python train.py --lr=0.0128 --lr_mult_up=1.27 --lr_head=0.00646 --warmup_steps=200
Each number is 128 + 24 x the weight over its row's rms, rounded and kept within 0 to 255. Layers, rows and columns count from 0. The size above them is the row's rms in percent of the matrix's.

# layer 5 MLP down, 512x2048, rms 0.0333, rows 117-141, columns 1792-1919
size [ 98  97  97  98 102  99 100  99 104 100 103  96 102  96  98 101 101  92  98  94  97  96 105  98  98]
[[ 83 127 109  94 106 131 150 118 145  93  89  97 178 133 119 108 130 125 118 107 153  89 142 113 111 149 129 124 145 117 112 156 134 142 103 125 193 143 127 106 119 120  98 111 135 145 151 124 132 137 152 181 178 135 133  70  96 132 127 133 117 141 163 165 133 176 142  60 144 159 109  96 150 189 106 138 115 124 113 135 103 113 144 173 123 147 132 126 183 168 145 135 145 150  94 102 120 116 158 150 140  97  76 115 113 125 126 143 143 113 152 102 137 143 101 167 162 106  94 136  97 121 180 164 126 106 159 116]
 [115 110 118 133 105 159 145 137  73 120 161 138 113 162 137 124 110  99 141 148 108 155 130 127 131  94 120 131 128 140 142 138 127 137 125 115 121 134  73 155 127 176  89 141  82 128 132 117 125 105 133  96 127 140 106 110 116 124 167 124 198 177 139 127  90 111 136 109 122 150  99 117 126 156 122 107 152 121 107 108 144 174 127 141 120 124  86 133 128 124 142 120 156 124 142  88 152 128 179 109 137 128 135 116 133  91 100 157 108 132 158 151 108 125  85 142 150 169 123  86 122 118 158 154 154  96 114 149]
 [138 138 113 164 174 115 103 127  90 115 106 124 185  78 100 116 125 114 119 148 136 141 136 133  97 113 164  95  86 119 169 110 156  80 133  87 136 119 109 138 171 122 150 119 114 148  95 149 126  83 102 153 166  97 111 123 135 109 141 135 172 147  56 131 100 112  99 101 128 129 134 122  95 118 131 172 126 137 127 115 153 196  98 111 103 120 143 106 144 156 148 109 125 129 120 128  93 164 135 145 139 118  86 115  92 149 142 118 137 121  85 104 140  98 106 129 138 113 131 160 113 183 171  96 109 139 142 133]
 [139 114 113 113 132 177 156 157 126 121  99 161 167  67 125 119 129 137 111  88 123 136 107 116 137 134 146 145 132 118 123 105 163 136 149 149 117 133 117 160  79 113 159 134 140 126 105 123 147 112 155 131  95 134  86 114 152 141 160 121 116 178 104 133 122 121 129 145 162 121 140 137 171 153 165 163 130 111 145 142 154 121 110 123 148 127 128  74 120 103 148 142 136 124 148  94  95 138 140 150 135  96 166 125 125 155 153 121 132  93 145  99 130 119 109 108 133 188 158 110 119 120 136  66  56 134 141  98]
 [ 72 113 139 171 167 157 116 159 149 144 145 151 113 163 141 124 111 136 155 132 152 109 110 169 104 159  83 119 165 132 124 130  77 123 116 133 132 147 135 122 125 100 105 116 147 113 146 103 154 107 135 136 116 146 157 130 126 112 138 119  97 112 100 134 127 109 137 111  89 131 142 109 127 146  97  82  97 137 134  95 102 161 129 113 118 117 128 143 159 113 119 106 124 150 159  99 109 178 148 110 118  91  85  89  94 148 115 118 121 117 140 145 148 120 128 131 143 129 123 103 132 145 119 143  41 124 139 130]
 [162 128 117 132 120  82 127 136 126 181 169 116 144 114 130 150 163  65 181  99 115 137 108 128 131  69 158 141 101 119 185 114 134 111 129 136 106 153 131 110  94 159  92 120 146 142 116 160 131 131 129 161  72 123 125  84 136 147 181 119 149 176 146 107 135 147 146 153 105 177 124 117 186 122 185 132 112 114  91 144 167 156 100 151 138 117 144 155 129 107 136 153 127 104 143 129 126 112 159 142 126 114 103  97 132 131 166 151 115 106 117 128  97 116 164 109 151 164 114 147 121 134 120 135 124 146 105  97]
 [116 112 155 114 129 152 134 159 101 130 173 122 112 110 153 126 124 127 153 103 158 103 132 152  67 109 119 145 108 138 178 141 132 133 136 133 116 104 142 124 136 124 149  76 119 150 101 171 157 101 137 103 102 108  96 131  69 148 112 140 127 157 119 122  97  85 117 143 161 117 114 148 154 114 157 135 124 113 148 102 140 124 125 112 135 158  87 136 103  98 138 131 128 128 149 106 113 131 105 149 139 150 104 138 122 160  71 146 134 128 114 144 147 167 136 138 104 141 129  92  74 143 120 123 123 151 141 145]
 [123 121 104 108 122 131 131 133 126 146 112 136  51 154 141  73 134  77 123 103 111 169 136 108 128 111 134 132 136 109  99  86 147 125 131  81 157 128 146 120 109 176 137  52 103 148  71  95 145  56 164 145 129 127 125 128 130 175 170  96 131 137  78  97 104 150 121 144  93 139 125  88 111 179 152 137 146 112 117 122 136 124 125 145  66 126 134  96 147 108 130 140 157 128 140 147 126 130 126 117 136 153 171 110 171 107 125 138 120 118 164 102 123 119  95 139  98 134 131 120 109 141 115  76 118  81  94 105]
 [129 133 156  92 103 138 148 151 117 131 127 119 176 154 121 102 146 164 128 153  71 117 126 115 124 134 112 142 129 107 127 134  90 175  97 146 118 110 124 108  88 112 133 104 149 135 152 167 125 135 101 129 163 104 148 144 101 148 115 168 132 118 101 161 152 116 134 119 130 147 105 133 131 202 106  65  97 129 126 160 103 174 104 145 152  52 147 138  94 111 114 125 129 138  84  96 131 133  88 118 142 193 101 123 134 134  90 142 138 113 142 150 152 126 149 129 125 104 105 119 102 135 135 114 128 133 150 114]
 [ 90 135 101 125 137 173 138 166  84 105 116  92 186 145 140 132  95  97 131 138 135 164 123 141 140 164  92 116 109 123 150 133 130  95 117 115 125 147 129 175 140 118 127 173 112 138  98 124 111 141 104 103 159 153 103  98 182  90 144 136 168 137 117  92 105 118  97  94 137 137 142 146 148 109 138 115 143 120  94 117 144 159 122 119 155 142 148 114  90 178 141 182 118  99 153 106 132 141 110 102  97 123 136 119 104 146 130 123 130 167 127  58 131 128 121 159 156  92 109 109 126  99  95 106  93 132 157 105]
 [132 135 146 135 104 118 141 185 130 145 153 143 160 173 107 146 141 131 166 148 126 130 130  99 144 131 148 130  87 109  95 141 157 138 126  66 139 144  98  97 142 107 133 155 113 110 108 147  85 152 107  90 137 114 112 120 113 148 112 137 153 149 112 118 174 112 105 127 107 140 176 117 124 148 109 144 126 158 151 171 143 100 166 103 118 130 145 129 169  78 135 128 114 136 101 124 114 154 101 145 116 111 138 103 128 160 103 180 138 154 139 181 120  96 136 113 169 157 149 133 143  98 141 158 159 121 138 176]
 [127 131 134  97 101 124  83 119 157 152 119 137 102 132 109 165 136 156  97  77 189 106 101 113 156 108 125 130 104  95  86 143  89 135 142 106 106 101 161 130 148 143 130  94 152 153 123 138 122 118  98 140 145 122  94 139 164 148  93 176  99 163 139 116 126 141 134 139 100 113 139 100 157 162 132 134 134 112 139  85  90 117 130 116 140 143 146 179 132 177 107 126 153 155 142 108 137 131 112  73  97 118  93 121 110 165 103 146 110 148 137 136 153  96 134 137 107  89 122 144 125 162 108 119 107 104 186 112]
 [144  95 138 169 136 149 140  89 138 131  90  96 162 117 151 123 104  79 159 162 129 104 131 141 101 167 131 134 115 128 151 132 120  79 116 144 122 146 166 118 138 114 132 113 116 108 102  96  97 169 101 143 140 132 119 130 142 156 114 112 132  92 145 138 138 125 135 152  99 184 143 140 155 124 138  86  91  74 125 115 151 132  98 145 121 136 100 137 111 100 130 158 137 116  81 133 114 142 138 163 164 120 114 116 129 134 119  96 109 127  71 131 138 102 112 115 128 110 129 139 113 147 163 123 168  84 150 101]
 [ 85 123 151 112  91 144 124 110 140 123 106 130 128 153 114 114 147 111 134  82 131 141 178  76 122 157 121 139  89 103 145 142 108 118 145 108  95 124 104 130 133 146 136 160 127  69 104 101 130 140 134  50 173 121 115 115 136 125 212 108 109 137 164 163 148 105 143 147 131 132 111 119 115 152  98 169 123 131 140 103 131 114 129 124 119 149 173 111 146 128  86 111 134 125 119 120 140 150 110 166 125 160 103 130 143 159 149 100 137 142 126 100  99 133 151  93 116 111 123 122 145 142 122 118 152 127 130 141]
 [133 138 125 121 113 120 117  31 143 148 157 117 113  79 107 157 113 155 142 125 123 119 147 169 108 143 117 127 113 143 112 151  70 121 138 134  92  85 111 139 164 109 124 137 128 138 110 134 133 142 102 121 172 132 126 119 153  97 127 165 178 149 102 122 131 106 126 185 180 105 137 162 110 119 135  99 112 127 171 125 168  90 177 114  99  89 124 143 108 114 126 117 143 114 131 136 148 111 155 114 131 113 114 135 132  97 146 119 100 130 122 117 163 128 132 141 156 118 160 134 172 127 118 134 152 165 138 100]
 [101 145 131 164 167  80 130 175 148  94 135 132 101  70 115 126 141 150 118  88 122 153 117 186 122 136  99 135 112 113  88 169 141 131 123 160 117 133  77 123  93 119  97 181 140 102 135 113 142 116 106 114 145 135  91 137  88 146 155 134 129 122  79 130 145 116 107 105 113  87 117 158 108 143 107 141 150 170 116 133 132 163 153 165 131 146 165 116  99 118 118 102 108 149 117 115 124 153 104 114 138 128 145 147 126 156 143 162 112 133 124 117 145 138 148 103 118 138 124 142 140 135 143 101 138 116 102 112]
 [138 151 125  94 109 137 115 107 104 128 122 117 140 174 136 111 143 142 111 120 153 122 147 146  83 139 123 134 139 129 128  86 133  90 114 100 108 156 170 135  99 103 152 129 122 150 160 127 122 126 113 109 113 120 148 102 140 133 151 139 140 142 103 154 145 129 158  92 132 115 141 141 142 144 139 133 142 103 134 149 124 139 115 117  95 103  98 119 115 136 131 123 149 115  88  78 117 117 145 146 139 119  94 173  92 155 129 104 105 146 134  81 130 130 161 175 126  95 144 151 127 113 121 148 138 136 138 113]
 [187 138 134 125 138 160 124 150 113 135 134 128 127 143 107 149 141  46 181 108 115 113 103 118 107 103 128 123 129 120 139 198 147 168 148 156 126  79 131 156 126 111  86 107 129 125 142 150 138 142 102 156  89 112 133 116 137 115 127 141 131 145 116 138 134 119  86 148 187  92 157 122 142 172 129 128 128 118 123  92 117 132 157 156 115 117 103 147 119 133 139 149 102 147 176 121 144 133 145 118  92 116 106  72 121  81 118  67 118 118 160 114 127 111 140 146 135 117 106  98 113 131 134 149 172 141 130 142]
 [141 116  77 110  91 122 112  81  89 159 154  89 167 173 105 117 131 127 108 162 152 130 113 124 122 152 128 179 141 113 123 106 113 144 112 169 105 108 100 105 168 129 143 106 142 169 120  75 108  65 163 119 121 114 142 134 107 108 109 142 155 149 173 145 143 138 133 133 132 131 101 149 144 131 144 155  97 157 138 165 166 115  94 138 109 135 107 132 112 128 103 127 149 120 131 141 120 122 139 124 134 135 102 121 138  78 138 143 166 100 143 132 145 137 138 144 122 120 155 130 140 144 128 152 159 119 130 148]
 [165 102  86 118 141 127  99  64 116 124 128 123 148 135 151 158 131 194 143  86 106 148  97 108 163 120 150  95 120 134  94  97 116 126 140 144 116 121 127 135 141 105 132 155 151  72  73 141 147 111 116 189 121 169 117 149 150 149 117 109 122 125 143 162  95 153 135 129  96  78  87 102 137 184 105 120 174 125 143 104 114 141 160 129 135 150  94 174 129  73 150 154 107 101  98 111 105 174 162 118 146 141 154 126 131 129  85  92 131 135 129 139 103 193 154 152 116 122 110 178 141 109 132 135 181 103 143 136]
 [136 113 147 124 115 125 109 155 140 114 129 170 137 127 100 150 128 167  95 129 121 141 132 165 140 124 156 134 119 133 199 119 129 131 149 110  89 118 110 119  99 105 141  64 158  90  83 116  91 145 141  93 159 106 127 151  72 123 116 118 150 120 128 154 120  95  94 125 131 116 111 115 154 126 119 122 153 121 118 110 160 112 114 110  93 132 163 136 111 115 150 125 102 108 145 112 125 102 125 108 130 101 127 131 117 144 120 140 174 116 147 112 143 111 183  89 156 116 137 128 137 117 166 146 131 134 132  63]
 [131 114 140  93 113 175 120 130 144 148 126 122 162 122 121 128  94 135  81 125 140 125 123 163 109 142 124 108 109 159 133 173 141 108 148 168 118 113 139 143 136 131 112  98 156 148 128 123 109 106 145 104 151 145 110  98 131 117 132 111 132  80 115  95 102 117 100 103 108 157 113 114 102 147 160 133 122 125  93 114 152 129 112  99 175 142 155 136 189 101 126 116 132 136  98 128 130 145 133 130 137 102 165 103 121  87 150 173 160  92 125 141 123 124  96 105 127  99 153 127 117 102 155 136 154 121 163 148]
 [124 149 135 154 109 161 115 116 145  85  89 141 104 124  95 150 124 114 160 158 126 106 119 140 121 131 106 159 125 126 136 165 137 124 165 122 100 125 135 111 110 110 169 102 129 131 170 155 131 137 179 102 146 119 183 119 108 146 129 127 117 130 136 123 121 156 126  97 123 116 116 140 133 110 132 130 119  76 136 133 121 140 123 148 119 134 107 115 103 142 161 145 123 128 118 104 117 140 137 178 135 133 110 105 141 133 131 160 135 134 108 136 134 140  66 107 107 152 101 125  95 121 146 134 107 124 107  90]
 [148 127 128 125 101 142  82 100 137 149  93 109 170 105 156  96 102 107  97 132 118  69 118 132 118 122 101 138 133 128 148 139 154  89 134 116 118 155 167 112 124 131 132 100 129  89 124 152 120 143 127 133 131 145 111 131 107 152 119 150 134 174 159 130 106  96 113 112  83 150 122 132 156 130 102 176 170 126 125 140 121 126 125  94 149 134 122 122 114 140 118 116  90 109 145 145 121 171 172 120 116 142  98  98 160 145 160 140 141 137 118 116 101 112  97 139 123 103 118 110 142 118 128  87  98  98 130 124]
 [132 149 162 109 146 142 151 130 139 135 130 139 126 146 136 145 123 128 138 112 139 122  88 125  96 140 133 137 108 106 141 146 108 123 132 146 147 145 141 146 127 139  91 136 135 140 145 102 122 111 145 116 101 146 140  81 143 141 118 101 138 127  52 148  87 126 111 147  95 179 115 100 147 126 112 131  65 118 125 121 108 102 134 124 107 126 132  69  81  92 138 173 146 132 119 125 111 138 144  97 141 122 105 160 123 108 108 132 128 138  98  99 114 149 139 122 192 143 153 141 180 123 122 132 114 111 144 109]]